{"num_hidden_layers": 16, "hidden_size": 192, "num_attention_heads": 6, "num_key_value_heads": 2, "head_dim": 32, "intermediate_size": 384, "vocab_size": 1666, "hidden_act": "swiglu", "norm": "rmsnorm", "norm_place": "pre", "norm_eps": 1e-05, "positions": "rope", "rope_theta": 10000.0, "rope_fraction": 1.0, "qk_norm": false, "attn_scale": 0.177, "bias": "qkv", "tie_word_embeddings": true, "parallel_block": false, "init": "normal", "init_std_qkv": 0.0254, "init_std_o": 0.0254, "init_std_up": 0.0254, "init_std_down": 0.0, "optimizer": "muon_variant", "learning_rate": 0.0068, "lr_mult_o": 3.0, "lr_mult_down": 2.0, "beta1": 0.93, "lr_head": 0.00571, "max_grad_norm": 1.0, "warmup_steps": 200, "schedule": "wsd", "decay_fraction": 0.81, "decay_shape": "linear", "final_lr_fraction": 0.1, "batch_tokens": 32768, "max_seq_len": 1024, "doc_mask": true, "z_loss": 0.0001, "train_tokens": 220300000, "max_steps": 6724, "dataset": "wikipedia_en"}
Each number is 128 + 32 x the weight over its row's rms, rounded and kept within 0 to 255. Layers, rows and columns count from 0. Numbers have three digits each. The size before them is the row's rms in percent of the matrix's.

# down: layer 11 MLP down (transposed), 384x192, rms 0.189, rows 141-164, columns 0-191
# gate: layer 11 MLP gate, 384x192, rms 0.128, rows 142-165, columns 0-191
# up: layer 11 MLP up, 384x192, rms 0.135, rows 142-165, columns 0-191
down141 102:130170137130138196138116130144154166116162048091114141168124111152185132113121052145136072113127149172084091161106145110192109091103084171126127157119105110105144097111160199059165093136108079105116162075176086143103156150118085145103139195140124094125079154157075134122113120141172133132137118163123119136114068117139076106152115203116188076128158080130120174165141157152134142173138171142148160152148104102191130109122069189100118101073101151107144166171162132153110174140113174088082133110112111138050143131135164171105149131105098081138135088152126147143088144140171184110
gate142 094:155089096107098154094128138184156143130159138174105055088160174145116143126076108125152112120152107090129087165144153139154160128126099142074125170138087120102140091106116094121177157136147144111135112174138128174109157171151154129129165135132069142126122140117081162092115211087148062064217076189119135180156163051139120060089109125177083111112077172119115120162153102162107105128115116163164099084135102109158087141157127093172183194164148107169108068153067152137168176138141147080085114128123129146089166100128183147162155162090145153113151102155132154121124129142101094123
up142 092:179165137091136127116115151121185115101129135107107079172132136079148169085154139141080162083150110142081221151156078120144197099105119173139129165174142106182072117111166153156146140144169151147165120144092099133130125101147136111087115176115197166142115128158163148105189113131151099122159152075138082124140135104138108063115200174086126154146125188080146171123116141137144162075134154143190122155147149091109099086092134185165172116074120075074064162110119170128113113115162105104112144148179105090109104173131124173161128143175080137147126113119093166136188130112137125050
down142 095:202208104176169098077153140131118081114107149106127164165074160135177089100156083099140039126091161079115103129149098069135106108136148125140091090117119105178117129132120163168111123060066124132119104153105108137122132047091086149160098084076155089115143141106133098127123102019091169115092132129057183090110124191156114149092168097084162112164092138111112121105082134092118147116096120112093195143108150136180166113073110130110122109127111138103152192101153135101113164094154127104132116139153167167154145132118092107095119125126100125131097167122143122176104101113144134063
gate143 105:112112129092129133193156158170151105092134064131138179125119116211125112175103128052161113163113152095173120157145157152130133089107116104110122111097095183166125086081099099157117130167160111138135087165096087161113152126116142135163050148209077123142102180133091132119133194125173166111123167091120149148142151136194152099126101139131113044107127179147093067102161138137187218146102132096116155096166044059115158112141086169201103132104129125148122109104088120116120114133144187079176127130147116148131126128136134119164117140114140134169178140172131130138158125098101103090
up143 106:117175173026113142080077146137146128135083146136139118179115120104156164097122125159145148137170135098123177110159161160089141132115120170101104127098121133126104112098072155102098151140137100137118095133069066010123077134101110125053166191104147163094119129170131113159167121157122129178090136100173190123064092077107132191142138128136120121127176119120128083128112145104108115133191156145105088182133114164096140143119195103094152153136129121126123107171122145098123139116149130097141175135172068118062167075130145192135145143120160149101121113156152199188147177157140167152
down143 108:075107158116046103165181174103126084064145202179083140175143178123075136076105118153119183075134098109100101091122101052140113153118172131123167137185130099143088164126113148171083141120179112091118126122153226153140104105107115120123105202124145069104143128117073095128122130132124141148126144144161095127115181164111066093131148100097108159104071108116138126101084117096121160111149150121140109109138134132145108143089109169130126168198115114157161164163154138132168062120150104141156102166102146139134112165150099109178141144110074085128046211153131142113140122124113095158
gate144 095:177147091145118113143154167094107128149167188119152136162065121137128127143146124071101173163162145135122151177118126163090067158138109175183131078139171112201108142135091077117131118086146143168104144141151113118122132114136147106072123160068086089150062115142132154143158131145139116132087141113177109086144123143033160233079146097118087165163135131200098118141178116122077156093147195135195140160140167154064108163106118193072159087161133099096139145137112121138140111084121171112114156108139103125151135103117078138119105179101059142090144179115114144098126093126104123136
up144 098:067151130121104163172085128147093128134093048149127134145092106098031152123110144153087102176194112183133077159116139138174127129130157094097148124150189118067154124105125148143134158060153078118177136123134119132142149163143084121148198089111077159178128128180107121117093077143116111172115147078108168073117085092179095092101087055063121124115135131095125086136131116103120159099126168119106158129155161110115153117066094190125136147104083085116116095122060113096098077140140076081118130144124135152112161075114099119168176154146154145119111138113150078105167111156128120189
down144 098:115137150140138127156142159192126147129136148147096157137124150146105100079123121123187122106035138176076134098101145135123187192120077178127107142127145143163132125117138093086147137052106146148103124149150140148075115138118110151155148197133108154100130141100099106127133072090101184120112115137121131171149166121078118141094152107143179089151126180178137157103118162153200120100087052159181167136130159082078134137121132088150101161122225167157135125148136125181153161132136136151103071144099069114091089186155108160099130141070168100169108145084132176087071170165099127075
gate145 103:136144154136096129105163111104132136094113118114149156171120143138137183148074135100098149184087139111073108146133135104159148098117174133134084150106081115105132103099206118141082117132125190163133200161115158132124129140096119089164139145060132195127130094081160174108101149101174082155136122095168160176183136164140128134178152069100124117134195121065089083168153147125171133094149166099113111175098099138136166089106136170151098141122124135065090112110170118185169099160065132151179187173132099143125181133158108103094075173143153133168109179103185071117107138059150135109
up145 102:119169154127118146119140146106099148153165126080106094097043092150136189158093139121153107090134114109060171175126070126116094171104138102123067101126156129159119146141083137146143087141146194124123080105137171112191137149152173137131080103126104164120117160150147199172153129181187100119154178170173112134125142128112172085092122083136145149168149108113088111191073066121116123204200164159142056153077084140156081154104120086130121173136089113087133123064175173102172160098115122157128125126136118134127167140116165110101122152170097111097068164079115136143139118148146108092
down145 104:150200101084116171121126083127094192172085125142088197115121105144170113083193139140113096141087110154135151146120150148111076129208168110088132145126110137179087097160146162146122072136122122158150088178143125117179118129203142077081087121144111148161103121091111152156143105142134146135107165121176138127129149123080105132205088187144122110107143106126109141083143089110159073140150137153149124113127168099150037146094179077162134137162110125091089100155090181144117173089105071161129112144060198166165154124129096151141166174108122144087120102156144097191090123092123114119
gate146 103:206078145124153209154082101193183110061130186116068110099088046092143109127091099163098147158139136057107142125147117105115095063133103165060099131145122123110134140097133180100128127125149147105113191159111149071183140152152123105127073116094085117131118105107114152119131098131116046192108101118119127130166133144078147117155092118134123157160132110183124094131158104130117093157146125113094145132099089130144159124195099108141164133101126178096117116097158164148128126147083075114112134105156134102149139145151139100162098091127147116151172119172193161192107144027083146138
up146 105:149118148163119110190149124026163141131128133158140156118161156147069174105173117173111050080112094150097143150135109183141143179154094103139104138146122176140149080136161124098125143118068132094135091162088143138138119139176179120172092173125158124128155100098124092123180132107118145132124157116038162123127162099163103171141156134167132121138095133092165132156090103071112113140145093162157115109097087152157121095150103122128086102213128130167076065049140134111146121185119091173196091152110134124125153095111095163104131119104153040091099106080137153098103112183139078099
down146 105:071089138095136130075092157137090159169067119131185165120144161096109124084163136106156123127099129131113169126132186087115146104138128118144150116128085076135097145128187168123103159255103126128156114138162188142128085166088129158145191092126110145105163134144108114114116069165102157162145088113170096158087161112172136162106128114139154072151166089060134201135088110095175096149084134091099147130166119099122158096168094125136128070080129119146127064123134076133092090119170173152160149173181137119079120150133105122061142116120083177164142162139119127138067125124113131165
gate147 090:111183126106043136173131180110142101158096142173135130104177112115050160108076099143105093175141113182150115142149127105113066126165109086134118135101216106117063125129104095108185131142101132189099114127136121123095196111129155108122103132116132141174152122111141108062066105093074099153111094164137144156160151169098137082110155132139083148114059130106135125072159098092085174109137101145148194125067135127133149105136143073103121165128183123111150111135107101062163150095065074101123118106147165160190092096084128103135074127143160123126100125140116167099080118156190128130
up147 092:142059122109078088123127155079114076111106126137137111138129109126130112118153148081141184129085127149162145151047125109155095135079107105146159174152146109147117166132151152086109078060107144122140135140191134165161122066182150129092089123145127036149152171126096129098101112108174121107175123159126125101083096082138058086088136175166168114095147155129138113122087083130178146085108128135083135084140143072153153184136148124162072182126057129117120078097117131140101095134165125162079126101045152119125090136139083125183115077151134165144121184133143111190178087162155115145
down147 091:096128070112121120159097095163168125083166088143159101057155070118147108101134123090094135133046103077112063094115154162139121107095090134158110109102120098084179143174171144110131097136056133145049098110127205131133143108078112160072129178131070109158121169117114143150138118128117140197082111113145184100128138146121136119100091171138144152153193118141132109078145087114130191167133125151149136095142152115088129127120142103132069123101153165195086137068152071095107042142137132166165171140087159088140151117168122140093127148110119099120122138148137141117058082181127169130
gate148 110:160122211119096165144148124151113119123108108109179170068154119122155127112133126152172132130059157136104125117152146121106193156181084126103059146087157133162146079173126134133115157142099163170189076092092174157149063147139114098165144066132118113150105128125126120111145100131131177163145161158185136120104128178136087138126083133183190192140151096194165123098064137140107179159138099110190076127111119095141109093188162153076091112159125123066067096117095129101124114100112150141098142119145093182145116087167114116099143154206116100170140145054079109102127117128137136125
up148 102:128124125109149108152068122139102151178109137104122087161086197126140128123081117125096169160122161112111145106059150118122158151094070147148139081116181083098234141133130140164174153144106134144182082144125190087153087119155089134135108152137094142172114161118113160077074147115124098125152110173089141112074137149107125127177174142161150214155100117113148115122096147092086142135133131145093094102123195092121073038133103084076123034124093108175126117129146119144074105111098106124131119064159118101071167089111134096108104131144138093136147094070123116120114079125077118101
down148 106:167105158145079145098115140136144138134145127088083119145163125083131107229125089134128097153179129146098137084057104096169072112113147173113175112132144121071123136076141106148111131111149143120073149118160027088158118102131135080148167147165097123128150147093101086121151091092126104135142125104095089082133118080156118152116094142173095104131105146125105148109114117137097139146150131087103185105147192110068146117121105110153163137093168150082139079103059153129094176156088140116149137102145161057064060088135147154171058108092105134115173070155153174150121197090158098136
gate149 099:133134165094117131124142104086105112151120182108058083109104110048125146040064108157145075125139079164160184117098122121159114088101099166173155155100173188129083110161135124143089109155129144078143117159139147164132160106154073108109188110136078157123114134123063150139138110136140184181180080175139092155127049077129146086162092107120138080152086155103135141106161115144131146069083179140165103085119098176131156131149125115120103125111138107135130149155136163130151130119113144174124115113082116094077108151136074125133105166133119107198092188075122093171159159182182089138
up149 102:084120149077126066154173115118181113178166115147166112197139139146149126146166096124117115129117134125076144081113144151154119111119097165133102152162091133100117122147177190085091164088080162123142138083122179127107149123164098161101176115081083085144172091122120094084091155093106075141153097098127125142105171130132092087104049159148090181149128087142065199118110159132132158206173066092089147121161163174149186100175133137105134152119161141181107126053146092123101121124126096153142129127128176125102132170096088151138145136073166127146192084107152131066100137152096154101
down149 100:109216108155063161173173108129122141145151080135137139126161150141163120085159117121105085102083145131163107141164125091101107129129127132145111114113107117195150123144158186161145111130144056094206125128155104114072159106131151096156121190135076121156192094168132122152105101071135130100153151128123161083131108126179145140119129190131143149165141192154074042149150121138149113127138096119170123125072104109141141128110098138083146061101131132182125145161128106105131169075156121145140135159099073180028176148141126222087158167138093135124116122113092107092123110136075182129
gate150 095:188088172119155106185140116108147083135132124042100121111060137191139103064107157131133151115141129146115127147178149152080116084142160118107106179147124143137078155168126128129136133078075174138147147158124095136186103170152133169088096114112085107142170156169167133123153114146145091120114032143093210151061122123102148188080166050122106142174168117091184113167155189141085151090062141109122085158094128114099119112141135159124142151178162139132104107126091138108114088104096154124159119095144094124128111160134163143092129095119136203103114118161178125172138166097080125158
up150 095:190139163176105133148110106087124019130097045138155144124098152097081127101088192080101189122165108090113149146176132092122085145117137101157080124113154105108158079151127150080153123058155144139134114093160138142131193120136133145134127135134127170125148107073122087158165160136133126105125183145098145116083145064150141116102158123112186105193140128138152133153103117216138093124150129116158072157108118178150174094109110198114134116100139094151113096081132156098157114112154178138151109169081189178115104120102145126144101147116188125115129135110159075076102083097198096160
down150 092:096131164086134138131079148130128168139172119107153145162207105113110125125133136163130144124113135071158118037132073107059173140076140097101126134129160149072157129173171113093072175100156143108156167129110168107145144158134133141166140179032217126078113124146144085122169127139122161104134079150151112111123169124121099134144102141132125138109152101142199112123137140150075115123114124121215091138177118147079080185131192144174116167181120143067132122149137149186115144099129081121091138088129093150174115130171152149145155138185087162154137078128121136121082081187106104102
gate151 102:157187162115128195120083096190070167083147101083107107098161150155098088126126125155145081123154143140133177109148132116140151079108040158130157143165119074208110142083176137124101129155088079189133135080142177102090128168119121124177123146140162153134111077108113129158157137132162125138118139115123059095136148127101175152139136122108122157149219182099076109092108117153149053080097167117091080070083142086122135095093188120127099126112048117140112127080103151154155123134124183143124089136126144088169130108081147080085128127117086123090149102159166141126092135165151152116
up151 105:130121049091112104137046142128198158162125113119111129182095145136146098129092060123130168115080086115141101123114170191151134134137100098174156139143113146101171123104092115132095144162071146076126101129140193123117101141138137085135105080150105061129195127119157092152174111152066167159195166182109143129108076095125150181160076082134128086154138114105101121172182136091113173125141092077153145168145112181128106145074118148139105185123119150125143111111118096156085077180109140131123167156114141126033106108182160168116164117145119165122115140081128187152136137180157130131
down151 103:160062102078125136167119154146175102123097158104082086145140162099169132141080089224156189149132131089131129131195139088118175132134134143142090180147144091140115125126122181115059096086149108153100111094146117184131047164126127096126079097168194041149155115136120139141141137070134148119101137139098096125153108195085158167117216147107102103175108179085141110121106130134149129119117111079180123137142117128129154121147116158110135086154109217131095162128126121098112133122106122112076077118114113144111130120146115162094102067084122050118136160116136138174125136136085133054
gate152 096:077141106116144077111162194158093111165089099151143120112063128090110146192082152188117178152105102098098089138109094154083146172063100130132163147128099184116082140147144124108136101060141155194101134189090123105158129157121190172118154066183092137144162166137135113127176108129133128171102181107160121125169135134084130135163140091151180104148142132163127109158103126098136110137075118189088050149151092147099143109090112165142134129103129170114190120122115184113152097061154193159113105128112146087147092140146087155079152133132128155094146165142110118057161151070103090134
up152 102:179153118178134165112171106097130053166111122153183145137071129175106124073132080120085065118088109145081156130117153091156169113129179180203140147178089128110126132123205103117170117158089111095089100134126120111137065111153116123148141171110119109131144047136156142159079153142109099156176118109158132186164084130162161097117183186126100142107111143100089162133193085131092064163199137091126164129096150131116081126109111113085109128148169122129183142123147131178131144107145192155153162158123121106162079142150116123184132076142169124127157067119153075147150106167113124153
down152 101:170132118135166124095168113125117101098099179124098065090110149103139056127088129184068119147133105131159165113155172090140129079105123143114137167145086172169179109157114118077120135191099110122087174146153109129109144127035104116164130123168091143109178128103084110169076123111087103195103151160128117095154111140171137126150178109182119096091174075137152180149110096126127132139098079140119144135071130117121140081103132147160179093095141162072167129114122088128133133089209211108117123085122113117086103131157115141153065125134125059076121095179120137146107114121084157054
gate153 098:141144148112113138119097125200092100144108124139060123143125155041167134132134147129113137171135063105081148163160147124143138127140166113066145094150130107153173147094194196145124137103164177132179094111112176157122104135096123131142215151129108178117161146123180126106116112156115153133140112206118065170135166187124081110128120135083174117069123107129185126107086090167131129147173169128069103086102110098155146092151037166105131061122132124044148124175135172130144132191180158108127120086128127133070077172127121113156138132182128143145109151170120120109125123134153159142
up153 088:124127170151117168089176153133182176105129114091128110076140134107020132094161142150134098179179137107168076108094193138115162078147136123171062103102105129084161153105141097078126158056110135091153132168106167078128093090172140086194135155106123069140170116142160101153155067054101144174079162115137113191188144146118091169124129110099149119168109111106160155119117149109103135169092136105118104083108097131142104161193157117136102174121128181119125130145100169171147124080148153196107143155168156103150154155124151108107116127089118150152093162133146145111115195161138146094
down153 090:146139086155094144132137106209135097174147160095157169132092161111081108164130161141118107206137107166133172120130081137141129146096133142141155110155161135129160145153125141130134199157142145163082139137127186146152063125164195080128118116064135090120147122125134109197195132174130129146154111112129135131142069148052218112192111124124098123129166189143149136151107085169129210087140140093142091141156074163121119088113150108136150127216166086147131090126106173133071095094062122133113171108137144088131160176147109125094167125077134103145124099166167127144115122180167145150
gate154 101:117065118176116127119064159183098134128090101074180117130154128143144095162146141146150129137100091091105123109185142187142133095114116074162113088077184177105133086153159150123071165127133110178131134130142113180126091122173191062155137186120068116151150153126133104086124111083187076142156160113100137090142158135110143128173148118084147146131130168103125143188152079092089128171170125147148120141125092073156154105173110114109115148117175186124075124092173113170148060117093091160168108131178146094176161111114132191126089155144142073122172137085159114088180115153147071118
up154 101:164106078178100148126086168149154047115155083074104138099202101121148150143155136165174173123072154168164066133128063104133159078162153080105097107156167116093093124148130117147133128125163143125128136108169140114113077130113169116118133139131086101192118064162148129132164100068143151143140120180119118163134127086151125103154123169086125133180152023138135109158146121173105176110147108174153155124090208137148156092212146144108135104147148167172102129161132130175135116126132099124148101146137162058132157136118140209104147140103083090117151169089184140125168160116087122136
down154 099:148143116170145157104127140069142129217198084126124088142119145119146133172149137142170152112159156148123142152128135135127125190138108073062037142099203135144177159134120122116135123082070152118119140171118114155090065105135116153155118104102161106148169145174121094149129089116091162073110130207115121128139124136170186147084135133096185107105115104110074123110088179152175133076095132120154130099080097150098111109113119171152116119161122049148103165101127179193121126145150054131109058129110122107142091098104144142150179080115156085098103086180094070146103140127146094111
gate155 099:159176167125084128149102173150124139117138155115153140124098101140128155086096189131158129164118115122112082171116099117154137086177123188128164150121139116135168153110126148063143086145122130096171086188148110139136113132131135080089122089156106081113135154146087104094167115146072114059078108082142101142144113117104213159174146116086143093119107132133183104127138130120094089120102066091106123151114107088080167079109077073116095088046041093167111115189153110094126148132126101123170169117138077117137186155164142110133128108133174088189120175132098113159093225094139143131
up155 101:141056131160093108090132135116129118167100189073079122135137217136152110169131053105131087126199199174073119128104143132152151091195128163124070145130078167121194148112105116115118077136145115171071163086091108118111157142188121147155119152132125140148028123138145146146094127116123107156156107056119172048115135156106084155103140159140096159113146137133093127103140140145187171122131082163104166102069122131153102135161156173151172117153130124119078094128081122119150145128096125093110151124147162108142087083089120076142131130046163123154092152097162128125138109116090145136
down155 101:153175120148159127084082152102074115095155137123098130102127095145107140131150134192119117064133178180131159121140055119129131216124126129094073170117122174082116139115140104167157175163121088158135070158048147099086117104103113131081165128134108112117116127112102182101086108117100161144177078124085165120163155134111122124099137111149152140131205085127098071105158122133144114114053104143104116134107124127126171142133149173160146139139167157188113184187148136101138168116158162157107143058185093074142168070161102174168081131097108121137059108171144117101154135153072120174
gate156 104:125158084114140190147114179099137134119159163104115127151148166198112106152103189118130117074066121133044132129125138168133097152121123139112164177103174141149132037079185129087120138142132082101170128197138092122179121109118092116143162120115124142177121131155088124215096113087097081087120123162212076076124146120095137172124108121149103150123081161062225104133117112136158093154141135093092135123165154118155105123086160123092140129133114117173144144149098118123194096127128136125121160151128109059126086156189064112109130125105093102095151187163085122140143138112095129156
up156 104:167125158157148180120126134126102147156135147126113175133134093154132113085076108110092133087185124114180125105110118118134130128114164154110087112130107133095161134117104160184092150150166099092121165096114123160080156137152177115138082184143173126146170172120176208073128087110080137145061128140166214168086120159149026070147132136121164103139126161119063112142173122112131083111132178123120103084119120157140110054123081107118119241124146170156137167158110153149120132171151157133107168139130117085117180079157064114132116126116088162159097158159161111107075110163133096107
down156 105:112097159096075142131112114136091146124139122138150215139139141080156144092076082157164145108107107104103121127112087133134173111121135136118147191082110092082157135102120168149091085051113077083122136170122172096147209178189120182101112128154042068113130102104166127084132160138065170135077138144122183111142089171113105071129168141117148172151158159102071164115098107166110167145112141163137094111082097161145083143119083123120151164083127156146144095156147111138077135098109157085140105120171089127157131125161087145113127100113083047129145173099084149129136133165106080080
gate157 099:139092148109161189156116155108176117104133087137138121123155160133143126114118173125103145130165119140111130105082151120082109112165057107132136086188119146134148153132087133165123107104116127127071156142127175174170150150107110104186170158134112136081180130115122135118176145084134143205122126071144145106100160076087166153221105066196113150142077101144173140156146133151135101186158075136071148104126086120124095193191143154124136160079100108152108124190118093143117171069149191128079122181132064125079174151199077107159149146142145158134149154099124138144141141165121119183
up157 097:102121126189174137040082098111168136151147189115115150182136145109172073119166121116155148117168110141126120130163106156077127123175119109079085192169143128140155154122156110072160081158102122138102148158093118099148183113150160145111155141045113135085164140089091111072129161094069122155112100100143191079104213116132043167171078128083144072172079130133189080123167139181122141121127156152115180136095118170147083153124150099112110172079154144145105118150134142149131157096066131117112122129124130143129095182142097101099157147092101107170085137101160107112122100158155140120
down157 096:168115174156126165158150181083134086084121089147147142132162144149148159158162188104150138104135135130137154149118123116147146160107111208131155207108160100112101126137068147111178158155137126153158170112138113069109135134163087153138144151160082128146188141149151121142126062119119091097172133072170093166121141200121105199159155133070121157071147138109114111153091087110109106166116138142098090112092101102070087112148123161079135179078155176141125154124121132181135180093150149185057099135127104136126056098128186106170109086103066132138081113171126104121149114050146105092
gate158 095:081155115108165068064138128132131125153106118115154085161128137141119110070162117110153044167150141160105182066077133133103106175120128125106148118121144124122147135119190078099126117139109119132130076093118114152162153066104105038083109217139128109095100051110085099128090095104112125144182138165147123104170161067111136194140145093108141135101135137180140144107152126127106109128054147099169082093116102147144113202114134143181176124037112097165083166165139159102155102082128146121150118123124154153160140123118091128166164145079130137180126117076077105109075163127103136109
up158 097:100133127100130139132176158048101142122147110166092132179122136101147168162157133111152071204128101130162102117072106154093134078091161161165152132104123191140102042116084163137127141165115113098133121134142143116123114119133100060210128145115144136131100106087110137128086104105105126100191090136136151082136126079143097121188191091183153141073104164132130155150188181123118084123078218140141165198120122159135119100076176108108170108158169099139078079120109194113083096133136159130103098137088133113115152120163106101143151092103104116116088119048129129106148141110103138078
down158 101:163132153105135092083117117149184133100127152122118098142128170111163129118116105104146149111165128160113126167107110153129135099155117075058190107088148174115097111102102095079116113085122134156126166075132093136153121155111186129085110178118156186165054145142106118116133149118144080119150139147109161143132083132144145131103164085217111097152131113138155128094180151096071180151159138135157096137071044091171199203139174176119128085092121086111137109156113086095103049069102164122061108104166128169097128156126114118162137120127091048121124156099158113176143121086140092095
gate159 103:128114138156173132121158150164150124187084187183151163162153085107105063106125102121124136156105058132062148118127111120144164104152117136113170092121114109094130104190119112153075124049153162109066164123108137095126128157098167134152089155103124098108175157127144171061131128167069168116189147177108079179152091091097112087104094156057121107127141109172144088192132098070124143143111130015174142153073143101171136140129117147110096113118112097114165108133122118131163089156123182133125182126130175102167100151137157134150126141109176136200138129090124143131175178139120110099
up159 103:134137154116111102108123115142145111138183151197120131159132079107170144110129174117102227086162075140133113169183154104140182137128130115146176124210085173139105085101142147154072176143138027122132117117137102154119084133187098070171118135112109115155098159139081127162123099151079117132120112138187127089128124063160127128170084131117189150177097162147165099114143126081144130130116117113081128082085110108102058091143183116109139115103154126171188066105103127112103085176117188119162104160098130128132129080084136075145116094123059113150146138144189148133144113095137144130
down159 099:166150098069165163109098109155150163151122105140089131135126115122122122145125182124108152076144159124130136124112123079181115138120151119087166118095167138092137112188124142154118137222084115184129118166107064051128179104101089169060126156159174133091131142138108095189085118141101149185085138188170145098102104145127093130158104142091159160138152132159141150226123140155124112119083175127098112056053132066167151105091157126149135114151166155141107144090080131133117127140113140091115070085139152139180152131139161086117131162088147116155097136026140176158154118101136130164
gate160 096:128176054128127071121120114087087131100140117152211172070123128079124108071147143147140149164088142114133118177108140115088122105078127103151142104150168116177107184168086103055176123183077131114093144145126095124133105201096134099092087171128119157154144170134105169137158099112144137123193195079119095121119070109113106126167134093149087100156115099154137087117093119104121089113131148134102114139132199090148134199150092150101177157084095124105118197112109130115080147137121156096185107113123109161178119119109160138155112116169093088109103104147208167099114183178114085125
up160 102:096169088126106126136195104129176112080145157112164092150162159091123072100136159101119116130093108154083108103145170126158140084119122125092142128123101121137101202112112168085130134124139143094127166076126107174159137181187130141181091132080088152086179143166145220096172132081126144100171103138106133151147048056162093133135097113092107129162102127123113105131109127081118078145116156099091120201194151145135168133143102157146137109156115129100146161128063162170122169143136174065095112126155152132091137095145154139068105177108104061093182111123158141075112105194165124098
down160 103:151139151124123188105130169106103076175103151167141119099077113126131141156141079091108107104126125184124169117158170101154147148111108142169147103153139176088118087156094145147169153152103137058092157121115120223099106124113117078118095134150081084115106128108137178209160085116128105101107135140111093073088161175168133133117132120131112125090147143125169124098118143094166087129074141109142139147204152124102160107198088129167104102116188142106194084187110113117096215144171120168196113148105097152112159163204059099153155089127113134122147158103116159121126169121119188140
gate161 098:060143190090119125119141173100156109105110131131115195148127136151079053099130063106086080191098072126140127139107154146123122133115158123160123124148146192126148088083130144166123140133146161102120181150151139162129103120097053104193099090121122116116159099134123123164089152097135138145106095090119115156166119181165127134176082149069138163084156110159100124124114112158165123087186115153139139130150157171120135129152130144146130097115101137140162171159158100179175147152098188157114149081157111181142130098045070119086168043050170110088092093143185116128125123194155108136
up161 100:106052078137132158144122123086158165085127178099122096093164095071167171119115147137126153130189165060151177136152132085177120129162150118126069118115190085090168165189157088139133096099135103133117130110088159096120139157152109105101111128127169163132123165047176120158169160128108076142119123153196129098147090114099110082077108111137138210144170121146118147119110104125136094156080066172144108109130159092173070151107125133171205132130103144161091174104093152104112060149109130076149102160134173144208109135138154109141155118138086077079143118127107122129154111098084134146
down161 098:115163112101110137141203102108094117114159135103118091103112138122145167150142144116192079078156112169137172078114112091135134200104116105078127190119096110161088150129121121165122164134164114151108157194178137116100145123124123089104148181154067123130123137084202124117144128101136157180119126111101145137081075084088124156121082103158189128141125118102176170068105097114116104187159089169192129084081061173112096163150113158088083088175139138057157120121064126155110168131151093144138118140155179121082108151124089124142107190079097118132071129098133137125106066178137147149
gate162 100:126124087087135115154091119120153189170119129172062107153114121137157093100139087092162134110131120162101114227121108130166166128140091117087157124110115118130080124127148108144124120122184171132120069117130099131079137124139116107085147090152148136132108104114080112076073172156123109022132123193093164152123143151111183089152136113128163090124081150131142095166067098118129128203118084150113079089126121151085159100138079133110133178150105103148160175152138125142160154123112153118099080143147141104160133144122120063052164145056150118214198060123122118102097147124092110074
up162 096:158121091076152161144160166108136131186138093189089066137141108069094151132185118188141117098131145159111148192085094109134125118151139135172143129134129131108145114139172110080117082109171134078084120164084152141102056123111188125117102107093109102154100172123104073067135097130084130095089091158157126170141208164050140123111147109135116127135148148129146117175150123111170121149098124127168142125152106126125148129137095143119109167137113092178180140205076165146189113180148140110090099173195140066105130049181109098115119143107094065129157097105140180114114153127110178147
down162 099:142137128147125120121103170105178073131147219148144137085108091138140122191137141173158151144096119145148113127157117107125138056075127181123088173128146134108134102100158088113146098126126121138134123104067087135140158059133126106135091171133083102171137152160116123128166095125153137197171172122114160177153114141145137135119182133159133163109117163167128149178160128224105164152186127119120153197111191138150148136178118114117121140124142196111109142127043103084108115067142125061128140147112132091169178100155144178083084182129140130180125107148114157122149082119117230087
gate163 102:202125151144112131129166096149142136120113179088071142115152112094124143082137091147090130118133098133140166054151106102193163124174114127164075080120120081109098144125125068108179105146162136074165117143122131169164161195179165129119118054114093135129188131136112106101118139110175196171135107128089095151117130129135159136127165130132141142150086130085150180159088096119115099138146117188119141163080051192118142124122108156112132103125155140124180150120135123176160078130101142109124103123157108115133097220086130125194194089051108148148149128127123054120087144130054089141
up163 101:100149124119113128133151140139085151144112103193091155133064147138059162086080163186197115155121178162159079146137086093102070165113188149109141132154123156137111081111094213183133201105074115125144179128182189111075087179129078101111141128127188127101108129092103166111091076156150136117094118132162176182149067141132109175142131153134138144128155111146083141137115102119115116134078097090101146195133103118129119133122099123133143117082138121096141064156077144118139165129122130119130169121097111167120102149133141078096091174138086117064169173139149120170137108073076080119
down163 100:168113105144101102154183046146136105147106095108090128154115112126157151104148180066096150175104094206119108125121151113096094086114072151142093145069101145134092131112182082230083120179092105125179092130125143084156128104126119123172127159107134122192098141106126162109137115124096135102095119152163110163078134082149090088159120090157103152147134203118076161153110074095113106158117142063085131131105156143152091103147150162157065143158161118147150147157167100103067058166174102144098144167143128126134183149107126108073130171095119156201143107151105153145129138113131095084
gate164 098:167096085108134177145189120111120135107119146108189167109117166174125153154152138135138117103069173167081134112145115119092125140153172151134161180124094115124132141131116108089119105144159093062167115110086120155132099118151192160092196062146123128116127080137108159143069151157159149190154133072141132155146091077119082135141145086155124064074083199071147118158163182083136121095093127118137157162136172123127157140163179152130090134078160146079089153123107092225094114182132126107142150052131157150120148198172137114158136175146179153144078101116158164106123137142124106135
up164 095:150146174169134114165116131142126133146109127112138132128142062140127144094112108159145119141079138155093071072148171109176163126126130159167097138137129082090158063141125108116069116158097151179134148058171122100157174162122093140147125190191122130110179148176099117102076090147148124077147142099173124166150102090206126111160077123116141170203127169171095106187083099063097137171180118176154161138062142110156074136137092075098176120137137106116156053082109092125126155127156124126187091100129153143132095088135077144100119097083194134136128120118155116114136110117090106171
down164 094:082175126062109098118117104159102152189100093138095100194115092137157126166060114155165135122087136152104156133111161152108118146099105114134149145096151154136184199156166109184138124091137162138116124102104144120128158108100103099095174144171033140078125116141144127119140127171103191110108112189161150113145056094141165163131120136097161134160104130141096111139212082072139158124157084126124127163136123090095100145173136078099152137129125127135177088139172161148074137153179115130092148173123113087125095106155171144178102218154153086128140114125192109157049091150153112085
gate165 105:140118085119164163104099131119147154158157123124188102065147083132140123156149121087115123164129142157148100102160159126084150102165077154116147157108181085112070069149121110110099152132136104125121175135155151131155101153109180054113139162125143180135137118136147165096173178120137125174096152182114110093192125124102175130180123072117172120120109142107157119133164156143106151097139094099182103164119110163069201115081107117178145137123110108103079131140086190059117093127109140102072185125138105146190166180161115144162101105179111124134186113140135099159110142255138116106
up165 099:155118158099115092115147088223149138112118066144100121151091131130131142094099122184151160074076189126116076157072129143145114125124140069139157140149128103084142212030090054130115082146130158113150118157045138139105137106132144132100163118123119116117115130161095102132098063142129080146115121117189134065126140207116116188111134127145111122182133165155102144171153154110081109159139123138093133137090124125141094149105114110125146100093113125151148124178140137107181192147137139084147102054160108146113132162138160166131142174168079074115042157063134162146118126154144151132